config = dict(
    intermediate_size=1024,
    vocab_size=939,
    norm='rmsnorm',
    rope_fraction=0.5,
    attn_scale=0.13,
    extras=['gated attention', 'exclusive self-attention', 'value embeddings', 'learned residual scales', 'capped logits'],
    init_std_qkv=0.0253,
    optimizer='adamw',
    weight_decay=0.059,
    schedule='wsd',
    final_lr_fraction=0.0,
    batch_tokens=[16384, 32768],
    dataset='wikipedia_en',
)
Each number is 500 + 40 x the weight over its row's rms, rounded and kept within 0 to 999. Layers, rows and columns count from 0. Numbers have three digits each. The size before them is the row's rms in percent of the matrix's.

# down: layer 3 MLP down (transposed), 1024x256, rms 0.109, rows 977-1023, columns 128-191
# up: layer 3 MLP up, 1024x256, rms 0.116, rows 978-1023, columns 128-191
down977 100:483447578439450420486509517510429510533516535474446536541397502431471488438533575492469459537459555529518543451413419512520508498508492514501586508488516533469566511572465504446574474445494570
up978 106:505591556531487507527459550508516480441501576498473538471484455492521483476534404488462529505560515465481442585521537572469549520450485463558551527516516553520482505538460538537527560514473447
down978 105:507507511513503476448527518488496449524483514478530493508485460463460496503521515481531517510525555551533523491458497475490554475467500462608569473551500530546469558572462455585565531491491487
up979 110:466527510556543501516514518475498592445496513483450427489529557551440521555571431454483481462449522537549553512567492469526540485543500538486589500528538453541512487544418543472511484477492540
down979 108:466490536516532460558525482528550417508528526471502459465502487532441504573548477471533468519514540473543579524503477525519533528596496474492530566449490541531580535484477506517511519474443504
up980 097:420497473456445467494469584445533517533488580530493444508511471488542497527533445521572524499541522441541489531542534516483493510539513504547528432545520556486546444520474545501563546418536467
down980 099:562469454579570530442514523517536496519511465452461534539548440566545494530440534556469470557513534468542549501477469569465534580533484474488516522529513497515425495511493508495436456548496425
up981 088:463556522482438566485497539479487495488553448473480454483516521541524558498471507495468573529444453528523491531495529459528452467537430541481555491485505511460531531511500543548474442457485530
down981 089:525555586486474463593503514471520447492540488554493514522466556535404460477480485483567505553516484572512469436428612422536467512561497506460628514523496529417541520485521525508468480488494561
up982 038:448523533485487505507567531536580515496499509497507511455515493546533482467483459467566481532524492500444514529498447547509485456461498480462541479545539501515520559530452526479532550516500566
down982 035:495490432476521449514504488483572488519433512485485506528485417517523453458466412522525480521549468513528429440534492435491492409453454596551490561564545490515481445541477494531479469492483492
up983 108:429499506476540527503578531457514431486495497460522531487490516546589552459539487415559517553514552508525562498420489523564496454522489485412556502528507388398456473592490462499512463503489469
down983 109:503510601484500464445446489477487468519525499533481511501511502566481415512490588489499491440523501521473461444536405470535519605579474544512534505425515560493512561429557507547462489468491500
up984 104:450551454561515549427507489525482531476484559489459559464535452499489516510512478450508582520405487499459541573464458496549444490512493471451461565480539490385501490514527520397461428444550536
down984 101:537490506417475537548476478549473435538564426553461440539471511497460528499494454455444477514512497483524480539567574505467457503534521505479602495532508456548470516524523494472409511498448493
up985 104:532505421493426499514480522521509425605406478422486513402449489565567483504519528483515513465529503606559501495400538501455531500512438489530507511585561433479467460462472497489439479528551514
down985 102:447500460524475500527430514528460480560464569447550507452584483484509430457561533534506448503542484542470542470490559480410581501541460526537518527543468506575476509489519480505476431508516493
up986 116:442454448533474446496460495510491492484463480483467471543473582522491537519490486502523472551458551539509432550529556472509531489463525506512480524479472487476486509594519564500480559448516568
down986 109:511563496501449523489483472521499607572541516452431540616479419472480532496489437490495486554516431481488494448541417514502489420472457453499561492463508457574503503453502551543518453526469466
up987 041:402554507484508470469540521534524515504450538510468502480588532572534483499461504438532456547549504541553445539444536469496464462449545502493479478552492434462487493505459529515526580477519475
down987 041:453618485500462411486487537495479492523568469451558501533508498592503481381429532501485477474513491421475492576492491519479547542464458505466507561453549528513483464450495521515444487448543483
up988 112:480501407447515459488502500537561518435503481498514446484485496493486498525454451417551481486381486522454475549465442507547483484466484473447484534507546505392459449485509565415491497461583551
down988 103:516564475437489415506477491446608514537565488519476528490522453478428442480505429545559536521448439516530458507437531519531507512503505550501553559446484479479492586400468517547495458527467557
up989 100:510515543529559519461517500537485542532499511425524524512560563476494494445444462507562431553497483526494505600485563596467459491492510508497562526473469442496515499547459454523479554527518517
down989 102:461505498462519501516503563486475506525541456476567499458564483390385468412426478423554480543495547494456525543446484572525530486558482501444567519529501510509540485480497472471492535526409458
up990 104:517560453479579509477552477528492525521537474439521510462553452551500469475508571439497477631447481472468496490471421483529428506491432457499490520501538497458419448448495494518508519472434510
down990 104:596543562529513563524444542390494487519478553462577495489437529489539565485463498463489479485525486553529517458542425502477493522450547462472528473532524431510459563563466557506527531530512520
up991 103:513514466527491540495548506549470588530503444510478495519489506550510392454568552412516504572477481539426536544530491490555461484538551489481437515460476492444478422473500473459568441521574511
down991 104:503479513493523522525557491493471494485545525548504537469504525527510482433489509506432479452489546465496479513494531557459488553519473486498529512533561541594441536501548498627550520532423493
up992 088:526546437472498534479555470488549465540541509502500540403518480515469500499450465529515469503494543498547465464495482517521526469434512426504480527518534536537508503626442521522511485509466502
down992 090:467487467574463479486501508476521550488525493470493499570522514433484490492470519454466482466539629491545523534497506451530453605531525430500463516612514560488533493553520506558526505593496476
up993 095:468492498460466448421476483482502526469568526438498502419539468478511445570528461489508513550481558539463557467531453484570470533441507505529539496475458510540514539516481506507539474472462450
down993 095:481479502526502425421457486456505482511497515465476549488505451499525477484530498474453546512480534563534451476526543499547491544503438535516444544535487565537509538487530512455499397480484490
up994 101:495510529578475508479480508479490458497535496462481513466558610492470412451549544542493471534514500484521514493539563511501587476541495466555521462521498476526550555531454487486574495562540493
down994 100:533504487499495515507437497475524537427543538432542433456511537571588516469511442527553476511524483487476451474459526542463566461557468474520466448528550442499499466391514536550512499578512498
up995 121:481482534536511461546542514487502456429567532473382531496567527573541529484554497518491436518520490505513509546490508548492547449514563437451493554533534524569479531572450534525534462539478507
down995 111:441499519459477477527467491524534435462493539486511521579487452474506560461575500492513460520482458520467516490464502497537485495517477454521572454520471488523523485526504468506508518563494596
up996 103:512504471484420455493520527488517501548526507481539499468515443493463488454486457496499551468459490532474477477524546433479508467534424551455472559533488542489564467510482483506489521496559444
down996 106:480473484492483499532512462546555481485593498469541544501544480516559458486511445494486476498453509485520518476524461488500455515447583426459472499517493514503525530456490500443524543567508462
up997 107:520488553452543510459663556489447488552510568446500493462496502493492533450468527477534465505496429496421580538517504519474458514499470457537445545479524440473504527482474491412548473470600513
down997 101:534530548511491464500497491492507515655460484474488479528529560502503444456538582521486482549467465484491580519495532573473549489526513505535504543435455465497591480500399513504562492463500574
up998 091:432522451446452493527559513469527460398466558451513522501478567520530509562511467488545486494536505449527534542502569517497518505422556438456462492508449402462516505493379555550558491444462443
down998 097:515485499488476435530461504403553535562508514450445489546436576448404515527490493495484447518618452526556589548555488515439500547468539435481508478456547466429527441527483548567540525508448536
up999 095:451492450500482462472506531537557512496482459519430532487479458534509477531523437438523485502440468607527487488519448490540532490494586521523491415547501514433450441460504530537460495500515535
down999 098:493494557503487489497541548502489529520486494517556502434498455547533491479457458425465537558588565531423446507500439483519498491518459523467441458538466538495487458492532482580496525531490526
up1000 104:565549546486511467516590562519526502503533437496509483540462486617611585477490529509546493477534481527495468540448486516448526472432476472454562577562511484535496516487449508465442459527446458
down1000 107:516520472484519482503477489493522565557497515542522428546520470529558450487567523597532528541573519571445517570520515547496550557511500515473517509508585505454492518542448539534489480435518495
up1001 103:513483515508473530491541539492510554548533468479515509496520457506495454501518573445523460497563422543467489519417517472488474462519546468485488480478541491471436527529500445439475544457459496
down1001 103:567477494483508531508444495527390523593519492528509522549500483446520527578496483523533436499487529483453536538490583516535491508517499461525515516511446498497476563547518570502483478442572488
up1002 095:521497496562498505454543467505473557543517543460450506520540588584526543472439551417525470504546537510485450490498502487514445446540537524502588550535569581462499476554498486512458473499556538
down1002 094:528520441538530507492500519513497551546447543491558393492474529461450516498456517453454530542479564533516508483500528495484490556509506455530410545459480501506532526490521534469553471491547528
up1003 038:443501516500487443465512489541567519481457522486453462460505510504488530495487438451607523541530474486491466538466513534517459452463498509444510511545545471482475516520406592498523515490521530
down1003 028:456490470514423455446473504451511481503480471489409436471581553506408440505461495457506522485546542508492546522474557456473542549503568555509588492517485510490528478541511452565417502512470531
up1004 100:420532505518526489549541557459498577495500469512515504465426474590437480543420510442501483468526421519472506513409463509517451439519487475471534601451539499406465445515455519452501524383545501
down1004 100:526533510507631518524509495520509436443505483529484497485471532527452490453549490417524431406509480533460509530557519456573548478544564466492520526542492467484570480496485502563482506494459546
up1005 099:550520448401484537458531497481532480553461537479469556516461426526544458469454418492527497491500575481557423548436554443507464477505490484507532537492471535533502495515467498498523477514534526
down1005 101:469437498531584487511476476520441517474495482556525430521498543479496478562500506511440486519489463484478515464573567427591513489456510516506449483538501525518487470494584462458488488442511491
up1006 105:525508472469481524455505535548490490528476531562498468487544570530476480521529480475464482539454470564478510550379488560412471473500541512435526407539507524463529482528509550459527552440631476
down1006 102:414522492445532572414468463493478500501476563464479534437479469440520508431448475472522493541462477534512415449552529518496465461471504515483449461529508539471542548500520487449468512508453429
up1007 094:468456545466497527454587497488497541539504534482523480491454482542529537573421449488529538451483505583495479533420471538420498485539453465424470520509482502490475525555520510488468542479496491
down1007 096:497540513523520540496494465514639537498531567439470551470468558575476530500504488479554461527488472524478487498472511465493478464470495484538492535551515480489482512458446528546496482536449441
up1008 106:503494496468479506515529488468558536388490425511459533543511448514550512549507434495516494512541543454512502464511513526487416466483499551484484473493481533477448563496494581523546455515479521
down1008 103:542538490464466477525559546482482485507512456552497535502517480556522524590530516456495549475489457519456510445474510524498488515508435546562479442437503538437463581465518598553525536528513542
up1009 107:519542460531472523495512496465461582535501512473441461508519549537464532466485516468464560555465485535502408500488572464481482463520498504453490555510579431435509564461469492486520452485463459
down1009 107:429566455537487493540485488458499591523508552524502511524527457468521520469511428538520496448497529515498476458463521539520538410440454451469526452529508472463530501435543487476534529573543476
up1010 106:531476529494533556523493496525471451473467458494533507459532468463550524515487524450521534522483480469471524575555547477510449489474498483468515490549546534485500435493484505440483524455518415
down1010 106:481512493513511531495486498491474527485480510506481537555572498567529480515421495500489459436500483576497428419427541525516494465510492570526513530485540539481542541454501465462520439499478472
up1011 097:481487539471523418414472483493551459526528551493438436472500471470551514466553558495575476556514515499527528584502528555467559448552542506461550493519543514502522480585439530478492543464470497
down1011 103:517484525529466505462476499552537518505480451482426509565426509532454528407526446495436466514468527549485458544491460505548505446536482465493551470429472492569503496521483511464535533522520567
up1012 112:460469397476466557453517482566528481491476479459467504515532509517514519522498486517542462433517480506537530554509531565448522513538519392504520489601637499564489453596486488477548505556430528
down1012 105:472489511509526452512536523497449470473489538437534487458503447547589464509467469558479522526516476503511505493531489450418446529475470521509470521444526502533457537486495516491541485493467448
up1013 047:448506493475490485454535525550476568502523536472494517478513497538541499514517513443556458492495473517462507497435501511516485509408509463484537535557511497472475458530409534497532497515516497
down1013 048:579462478524500471516501508447520528520555578580492560570480501460475476440446535567493481462562557583510461519485544484518493550554527479445458487520455581485463524536577455505511439492482463
up1014 087:466502440529428475536514532490480533561442568417440487454554515540528479537553382482481507468523475475517548478471468586542537479465551468521523429532470486574466436599472471506492587470532479
down1014 096:506463485518456482500455510514534456449537561447521504496504499505477480480459551512468529491575518502500510465567471489530500473446582466503522593574513501525500552469477511437553491476571503
up1015 088:544501482457540442480519523530510500440504575443506466451487518587555487431484520398537477510529504515499505584510498537540511516506514484387506514485473551490444499473519495463543490472513481
down1015 091:480464442485421470483597499530482528516420565520491542521492447480466494486546478512488442488508491495513459448436545498436578516449446526483526531545455519483478538469506472422515502459524465
up1016 118:501497575501558492419504454510535558416551510556491457442539513547524552510513495520461461550508460475483455519530511536541516469407488470504544560554503486457541497519444459475526510498470485
down1016 113:520548488490538552474461505464475493473523503520576479485511440507505555367428466567544486541485498486456558482472524522471513466527471451481540530461508533459521491540524531470541410464509504
up1017 097:496506515501478445465534561471501549441480462527450487441453492511491499475475510523452508428452518574470408505452417506544440460479565492572447518433537465484506537476475453520513527460469472
down1017 098:425513532484519537504548503495503482474467538389548485533499514513455480533544501450514516514539542497487532432445492540450484436470525446475544436552503520463470485490484499491486531433471499
up1018 094:516481555489506516472560470511496504534559509526531488485471484561470494488434432543500441495480529522478478506504407469540441500446425475489528472484450521534505480459525470524474537557505457
down1018 097:478510496468450448535535563519517489563531472494490480469506508468511536535538592482545521491571459509484449553453618501509541481492443538537424530465489494559477455517475519426491511526489497
up1019 099:392501513488423455462577501514513498477526578467550515479544582501532552550436417469488499557478548506462466489504482530432498479489454524521543489527523490496479579472512460431552443467535506
down1019 095:461564533486486571542520510543496564399487486483464537550507578526486574452489500546499499471548578503433468460540486435479488496568515521509527469524502434506518517532513536559504468518439489
up1020 099:449513456533508443469570472449466493492453536522450524433539513475546555487550479512473478567569488541502524533567466511547580459482480522538454522491487499481543430477492544460517401511461454
down1020 095:490563488524599488477514561498475539507388530503386535545517515469474524482539527465532518568508448518532445513505570497489505419522502478622535451515499525497530494535465514434463521462467514
up1021 102:455477462544445470530539485562521439557541497438465500525487494563579547469503532523537523512531542478516516605541492537488506520551480481511504510496621493511567508518527556372447512486485519
down1021 101:453534460500474532512538488468531499558466520476539458535525464529542517568529478465485481469572460479492473462525502523495497476448463579537529462447512551494599510482508561554456558490566461
up1022 106:501477516522464492569511574488615471463559431449484436474444488469543536469451538461487534577472427525437435524517499453564500487426459545462460533460539497454460460502476514523508477475551425
down1022 103:435475476517481454480489524485450511516516529492478512546487488516545525477438548509542555504554519444472546487478458535480547530410498578489515480466471513434429414501486518626422482491437428
up1023 096:520469532530463566487480546466530521488512480462475422526572489531538429460492439520513495625496487504549536455522473454490479479536530534512483544517489492505553520514450546496501501487525516
down1023 096:503459494586492504503492490430544588526553521486581560527516467540512464453475542520492438436543567507585581448497466505507505501525522492496483578493519522395524511541477449425508525467482501